Part of a small language model's weights: 346M tokens.
Each number is 200 + 30 x the weight over its row's rms, rounded and kept within 0 to 999. Layers, rows and columns count from 0. The size before them is the row's rms in percent of the matrix's.

# layer 6 MLP up, 1920x384, rms 0.0389, rows 1839-1889, columns 192-255
100,218,192,212,149,152,258,170,179,232,199,169,178,231,194,250,211,194,202,175,184,192,217,227,172,172,217,183,221,210,194,226,190,202,146,183,189,166,201,191,195,205,222,150,239,141,190,247,197,216,242,193,204,208,148,208,207,244,196,168,217,227,149,226,169
102,174,269,214,244,206,231,204,217,219,219,191,168,183,242,198,209,151,230,219,216,271,187,183,198,194,179,218,191,179,168,171,181,198,182,232,155,183,182,170,194,169,191,223,217,230,234,212,169,214,288,200,184,166,238,170,183,223,180,210,198,188,233,214,257
099,201,191,169,211,218,180,231,209,205,185,190,209,226,147,234,221,176,204,210,186,208,193,192,184,224,210,196,231,170,184,182,213,203,197,159,237,252,172,138,241,227,218,162,169,161,189,214,175,196,176,218,215,227,175,222,188,186,208,191,199,220,168,174,188
100,153,185,236,174,194,235,232,169,241,156,199,196,262,199,250,251,188,222,220,226,188,194,171,173,157,231,176,199,231,197,159,184,197,193,175,203,185,175,178,230,112,220,189,213,199,230,185,216,210,256,193,161,241,175,149,154,227,213,235,229,274,224,195,187
098,186,186,227,221,201,239,249,190,237,237,247,224,195,209,181,216,151,225,229,282,206,213,188,247,191,190,216,175,212,193,242,183,204,193,162,212,183,215,168,184,204,216,250,249,243,217,215,220,196,223,218,196,226,247,180,191,197,243,173,229,238,167,184,215
104,214,199,199,160,150,137,223,192,235,181,240,201,273,193,181,208,121,222,253,189,229,216,201,202,200,172,246,177,224,185,143,189,209,228,155,214,248,153,195,162,166,210,215,238,224,212,190,174,198,225,261,167,122,168,233,194,275,250,193,232,218,192,251,223
105,215,219,171,150,210,195,135,231,246,189,208,193,240,193,203,206,112,212,238,209,155,173,188,189,207,192,213,225,223,182,249,238,228,196,187,213,243,188,121,144,155,193,186,209,198,196,180,223,158,256,215,161,187,237,196,209,185,188,200,220,156,204,179,194
102,262,150,175,190,170,182,182,231,221,150,205,197,207,131,187,257,210,177,228,204,199,216,230,144,205,228,260,188,225,221,193,173,252,193,207,201,200,209,218,152,219,204,225,192,195,146,232,122,185,185,201,166,199,285,183,229,184,201,238,221,191,231,203,252
102,177,206,127,191,231,199,156,235,210,183,160,197,182,213,175,220,194,240,195,163,219,207,175,188,191,188,228,191,188,237,217,218,208,217,225,217,168,182,168,210,175,204,244,236,208,209,220,178,189,189,211,227,195,193,221,158,261,191,172,206,259,202,209,177
090,239,245,212,182,211,233,184,186,226,209,180,258,193,207,142,229,197,205,249,228,187,171,188,214,132,210,183,225,145,196,208,157,178,158,234,203,198,230,221,163,225,163,177,197,200,188,218,231,198,118,151,161,196,209,230,137,193,229,145,189,234,205,154,207
090,231,223,205,162,124,200,216,215,228,207,163,215,199,126,125,148,245,198,127,176,183,173,226,239,195,183,188,192,180,241,268,187,213,150,219,224,174,192,190,231,229,208,213,192,198,180,202,201,203,183,236,215,181,236,228,206,173,254,225,211,225,221,252,249
106,167,176,212,176,170,225,198,212,162,227,198,229,191,154,157,220,230,219,181,138,170,278,175,159,214,188,224,200,229,194,199,188,172,162,187,207,223,210,195,206,215,202,129,206,189,220,226,258,174,180,188,160,208,229,231,241,228,197,196,168,151,255,183,263
096,202,196,211,237,201,188,179,187,217,226,208,201,218,252,158,231,198,225,202,163,247,143,195,186,182,134,216,184,189,227,188,188,238,182,224,208,177,141,213,215,232,261,188,201,171,205,233,166,225,197,209,227,198,188,183,186,242,191,162,186,248,223,160,194
103,249,251,237,171,201,196,239,196,195,143,205,130,238,176,196,242,150,203,225,185,233,151,185,170,193,163,231,206,186,245,204,228,189,172,156,186,187,157,165,174,175,223,222,237,196,238,145,134,211,195,287,173,208,169,241,152,218,242,228,203,233,264,197,174
095,219,186,203,185,170,230,193,208,228,249,242,206,187,193,188,222,263,235,226,156,190,209,211,178,141,246,182,212,195,160,197,219,204,166,227,166,200,201,226,192,204,200,210,226,242,223,240,200,241,245,221,205,172,154,174,172,213,196,224,196,180,145,211,204
094,191,202,186,167,207,173,174,215,185,152,231,174,231,217,207,236,173,183,182,210,204,171,191,266,214,223,245,232,199,179,194,225,172,147,149,209,190,186,148,173,224,207,205,218,183,197,218,249,240,180,191,183,242,191,202,182,206,141,148,161,262,234,204,180
106,177,197,214,229,181,241,231,234,177,190,182,171,211,188,223,232,199,227,179,177,176,203,254,114,211,146,216,182,198,184,173,168,196,193,145,179,255,197,216,159,174,193,207,160,182,201,205,171,201,238,226,257,161,182,160,190,258,191,212,208,214,234,201,221
097,172,206,174,167,185,183,173,191,212,212,192,240,227,150,212,239,148,232,208,211,218,141,166,167,255,215,217,212,201,233,132,218,186,144,228,245,245,195,220,196,210,203,132,238,207,235,205,217,188,222,196,242,174,260,240,177,179,181,178,210,245,230,234,174
102,195,178,173,235,218,151,176,164,230,197,194,164,181,229,168,250,211,206,165,151,218,190,212,221,161,146,195,218,213,190,205,234,113,217,191,130,241,213,205,228,154,210,151,201,183,186,196,206,180,158,243,230,153,226,242,168,182,194,196,215,221,267,241,221
098,184,144,206,177,206,198,212,229,207,152,156,212,182,181,212,156,244,214,191,231,209,211,210,190,229,233,229,234,247,216,189,107,189,192,125,171,191,164,220,186,177,198,202,210,176,186,156,151,226,268,213,166,229,210,197,129,195,196,225,178,248,213,209,243
097,186,210,197,164,162,223,250,215,236,178,164,223,212,218,132,264,204,150,160,162,239,203,172,208,263,225,172,222,168,176,171,203,211,185,231,171,202,169,158,205,227,185,216,201,219,223,215,218,196,211,175,201,227,189,239,164,174,211,206,181,181,211,220,214
101,193,204,148,181,234,181,183,259,233,185,212,194,214,178,218,213,191,190,202,220,187,218,226,194,191,195,178,254,144,165,237,257,192,176,210,213,241,135,199,223,214,219,131,195,171,191,193,207,198,181,187,186,211,216,211,197,201,246,156,228,224,230,175,194
101,198,201,217,171,235,192,203,210,217,195,244,187,260,223,193,218,174,211,266,214,223,166,216,203,238,171,192,140,243,196,217,187,229,195,166,166,185,207,244,259,187,218,210,220,174,207,176,189,187,174,230,198,218,143,227,179,187,228,183,217,180,268,225,199
102,203,141,207,213,193,210,192,199,191,228,192,215,188,243,210,215,204,200,225,224,154,176,213,223,153,207,170,178,258,221,172,213,241,122,191,137,211,180,236,179,195,221,202,198,191,237,172,171,157,226,233,173,123,206,198,205,168,205,188,156,193,238,169,176
099,197,207,141,148,186,213,220,218,162,170,144,209,189,200,190,221,209,158,214,190,182,233,202,167,220,221,250,194,252,211,185,222,212,188,203,216,239,223,213,216,202,240,216,210,187,204,224,216,177,218,252,155,196,222,220,211,194,193,238,208,183,199,209,166
098,209,217,213,207,160,130,209,168,232,157,179,175,218,173,202,202,179,219,205,175,176,210,244,176,148,234,146,177,172,155,164,189,180,170,184,170,174,179,257,219,182,205,167,182,188,207,160,219,202,193,196,210,191,212,202,169,209,215,222,197,185,246,204,201
097,180,233,213,198,253,209,189,197,269,164,183,181,228,259,193,168,227,164,221,148,184,219,216,191,231,230,181,212,209,202,234,191,155,205,191,188,208,264,234,180,186,233,243,208,153,198,199,192,234,169,190,169,165,193,213,124,215,176,148,213,184,225,210,213
098,195,149,194,218,205,207,116,152,181,187,183,200,189,220,202,210,195,207,226,177,177,181,170,160,201,198,212,184,229,206,231,233,217,149,198,189,166,167,152,211,136,216,255,248,197,181,267,252,221,130,240,190,198,190,194,189,182,228,164,218,137,175,191,189
108,196,229,192,166,161,240,180,174,178,173,201,241,175,200,164,189,172,174,212,215,132,231,197,153,244,192,242,211,221,192,206,142,192,201,233,197,206,201,163,146,210,269,177,227,232,170,258,172,284,213,209,178,162,215,226,165,184,222,174,192,278,196,208,207
104,166,244,193,149,233,239,159,165,212,155,193,256,205,189,180,186,196,153,197,186,191,216,219,182,207,232,179,190,226,180,185,172,187,202,138,242,177,174,227,229,197,217,180,179,215,175,213,166,246,202,199,211,209,197,181,175,162,232,223,233,251,213,205,214
095,240,262,205,190,198,258,205,247,185,196,196,233,185,233,214,193,194,227,205,249,212,201,219,176,160,219,244,156,155,169,173,181,186,170,213,190,204,252,253,202,252,168,206,160,182,177,211,232,171,181,185,179,179,170,160,230,242,228,194,212,208,167,198,224
101,194,207,184,197,182,163,132,218,200,244,187,144,234,181,193,206,124,193,231,176,212,199,165,240,190,186,239,202,220,223,163,162,148,237,239,199,169,179,165,215,157,242,193,155,211,165,217,193,232,208,176,160,155,201,244,222,198,228,195,173,248,204,222,238
107,235,123,223,218,226,214,171,156,224,225,222,206,181,131,163,227,157,157,168,217,170,218,216,183,251,205,246,170,237,221,163,206,216,201,194,222,233,158,205,193,195,190,232,197,205,230,218,153,241,212,234,183,145,193,229,246,162,193,210,222,205,233,193,180
098,253,229,155,151,162,179,240,178,227,186,174,212,161,190,240,230,173,231,213,177,194,223,235,212,186,199,178,162,190,194,160,163,152,197,193,153,236,176,189,243,292,225,241,218,214,168,219,209,167,203,217,169,207,204,208,151,194,184,164,267,247,176,153,157
097,191,190,226,204,207,168,235,171,193,161,210,238,177,169,233,208,157,215,177,182,204,226,185,223,192,224,188,205,182,125,155,223,171,202,249,143,217,181,170,165,217,193,210,226,172,231,214,208,196,243,183,194,194,211,210,155,184,219,156,178,243,259,209,190
094,207,180,220,188,198,189,182,177,261,221,179,210,199,243,223,227,187,212,193,181,205,203,204,223,233,193,210,150,198,229,199,230,146,167,182,203,179,189,202,224,194,247,217,214,172,216,184,245,265,250,204,148,181,180,202,189,191,193,132,186,221,191,228,203
096,155,229,240,180,199,198,203,246,139,185,184,173,189,193,170,221,156,211,214,185,171,175,192,194,193,193,234,243,151,213,207,204,194,227,217,197,169,233,202,229,214,203,253,199,179,204,205,238,228,180,177,196,181,232,148,186,204,211,159,195,205,189,170,147
098,243,175,226,160,200,176,153,161,185,197,206,136,169,151,242,234,207,209,211,147,239,233,209,199,244,226,238,159,225,207,166,215,227,188,266,152,201,199,206,214,202,245,209,242,193,177,184,241,137,214,182,193,204,200,242,191,221,168,176,226,178,175,199,222
099,171,249,243,160,206,256,160,232,172,224,134,172,174,165,220,235,172,252,200,202,198,123,184,183,237,210,208,160,182,195,209,187,179,179,132,187,207,150,186,139,182,246,218,238,133,227,125,227,182,228,177,180,240,223,215,194,229,165,152,220,168,209,172,175
108,222,184,182,138,191,226,176,191,195,195,236,186,244,186,181,228,214,238,181,184,190,194,193,155,206,246,244,213,213,266,225,221,186,202,180,229,182,142,245,192,155,236,206,200,169,190,194,148,246,178,236,160,195,221,196,145,238,221,163,217,179,226,218,228
104,216,237,220,204,154,186,237,245,196,140,202,202,249,169,181,185,180,218,226,179,180,162,186,164,201,217,177,229,193,208,226,195,186,234,216,187,235,207,164,158,144,196,184,253,207,191,160,170,212,192,190,212,204,186,210,182,217,198,155,215,237,201,160,268
101,202,207,225,171,205,160,208,226,222,150,199,178,232,206,176,243,177,188,185,183,213,186,228,169,164,220,209,183,259,172,152,140,155,208,228,159,215,228,153,176,163,218,214,240,139,224,163,209,258,196,247,173,197,217,207,215,186,201,232,209,219,153,177,237
101,215,176,183,243,206,198,176,191,150,207,196,208,241,200,197,176,175,228,177,183,190,178,241,201,175,196,200,200,194,223,222,187,191,241,204,239,205,144,173,176,218,237,215,235,171,194,217,168,225,168,212,189,214,190,250,182,189,243,205,242,168,193,173,216
103,125,186,182,195,189,204,226,192,229,224,201,218,210,213,189,178,227,240,232,164,200,222,230,209,243,224,243,196,217,177,183,207,261,222,187,166,193,234,187,215,198,227,175,201,232,185,223,185,236,203,189,215,224,193,220,139,211,231,227,196,227,244,158,209
096,171,233,163,178,195,232,187,209,186,143,136,205,162,228,198,228,251,174,215,238,217,163,247,203,214,159,182,186,186,179,153,179,174,169,193,229,215,159,160,193,228,165,198,195,212,158,203,176,196,183,214,195,226,170,195,191,240,220,225,229,235,200,156,184
102,135,228,209,161,182,190,212,185,230,218,183,181,189,212,153,259,177,173,224,187,234,227,156,197,192,209,168,251,141,207,186,236,190,164,192,186,237,215,155,168,208,198,200,197,206,232,202,162,189,243,217,165,212,135,171,156,230,249,154,220,167,165,150,186
099,217,197,257,159,178,209,170,162,192,189,194,180,218,203,194,190,161,163,237,182,138,225,188,203,233,227,217,155,174,203,193,181,206,133,223,189,153,188,210,202,146,212,147,226,196,158,206,189,236,227,206,229,179,188,227,173,179,189,207,224,200,182,181,176
100,224,200,161,198,190,220,202,220,199,245,178,181,196,174,145,181,150,260,177,167,184,185,175,168,212,173,260,182,233,223,214,201,153,223,229,176,185,156,212,132,145,172,168,194,198,178,181,172,160,188,235,149,107,227,171,180,262,232,208,199,177,206,177,221
090,201,213,162,216,208,142,186,191,225,218,201,207,264,219,157,222,196,193,219,182,222,134,199,214,235,158,212,187,202,215,209,197,163,174,181,204,163,196,139,234,199,198,140,204,215,219,168,225,231,199,205,201,196,235,175,186,179,211,194,217,228,196,263,253
100,141,161,185,222,134,242,226,193,235,148,209,206,219,205,197,204,221,159,182,192,203,205,206,255,147,159,230,178,215,170,204,158,185,245,195,173,225,202,192,217,201,221,161,250,225,207,195,197,191,224,198,201,183,218,199,153,277,250,204,258,175,235,230,191
090,157,216,208,207,198,187,222,200,164,199,214,253,206,200,211,205,206,224,258,171,256,195,205,188,201,215,227,181,186,263,219,174,174,177,250,187,146,193,163,201,203,186,160,185,223,182,207,182,208,172,201,227,161,231,152,199,207,222,247,227,159,196,220,208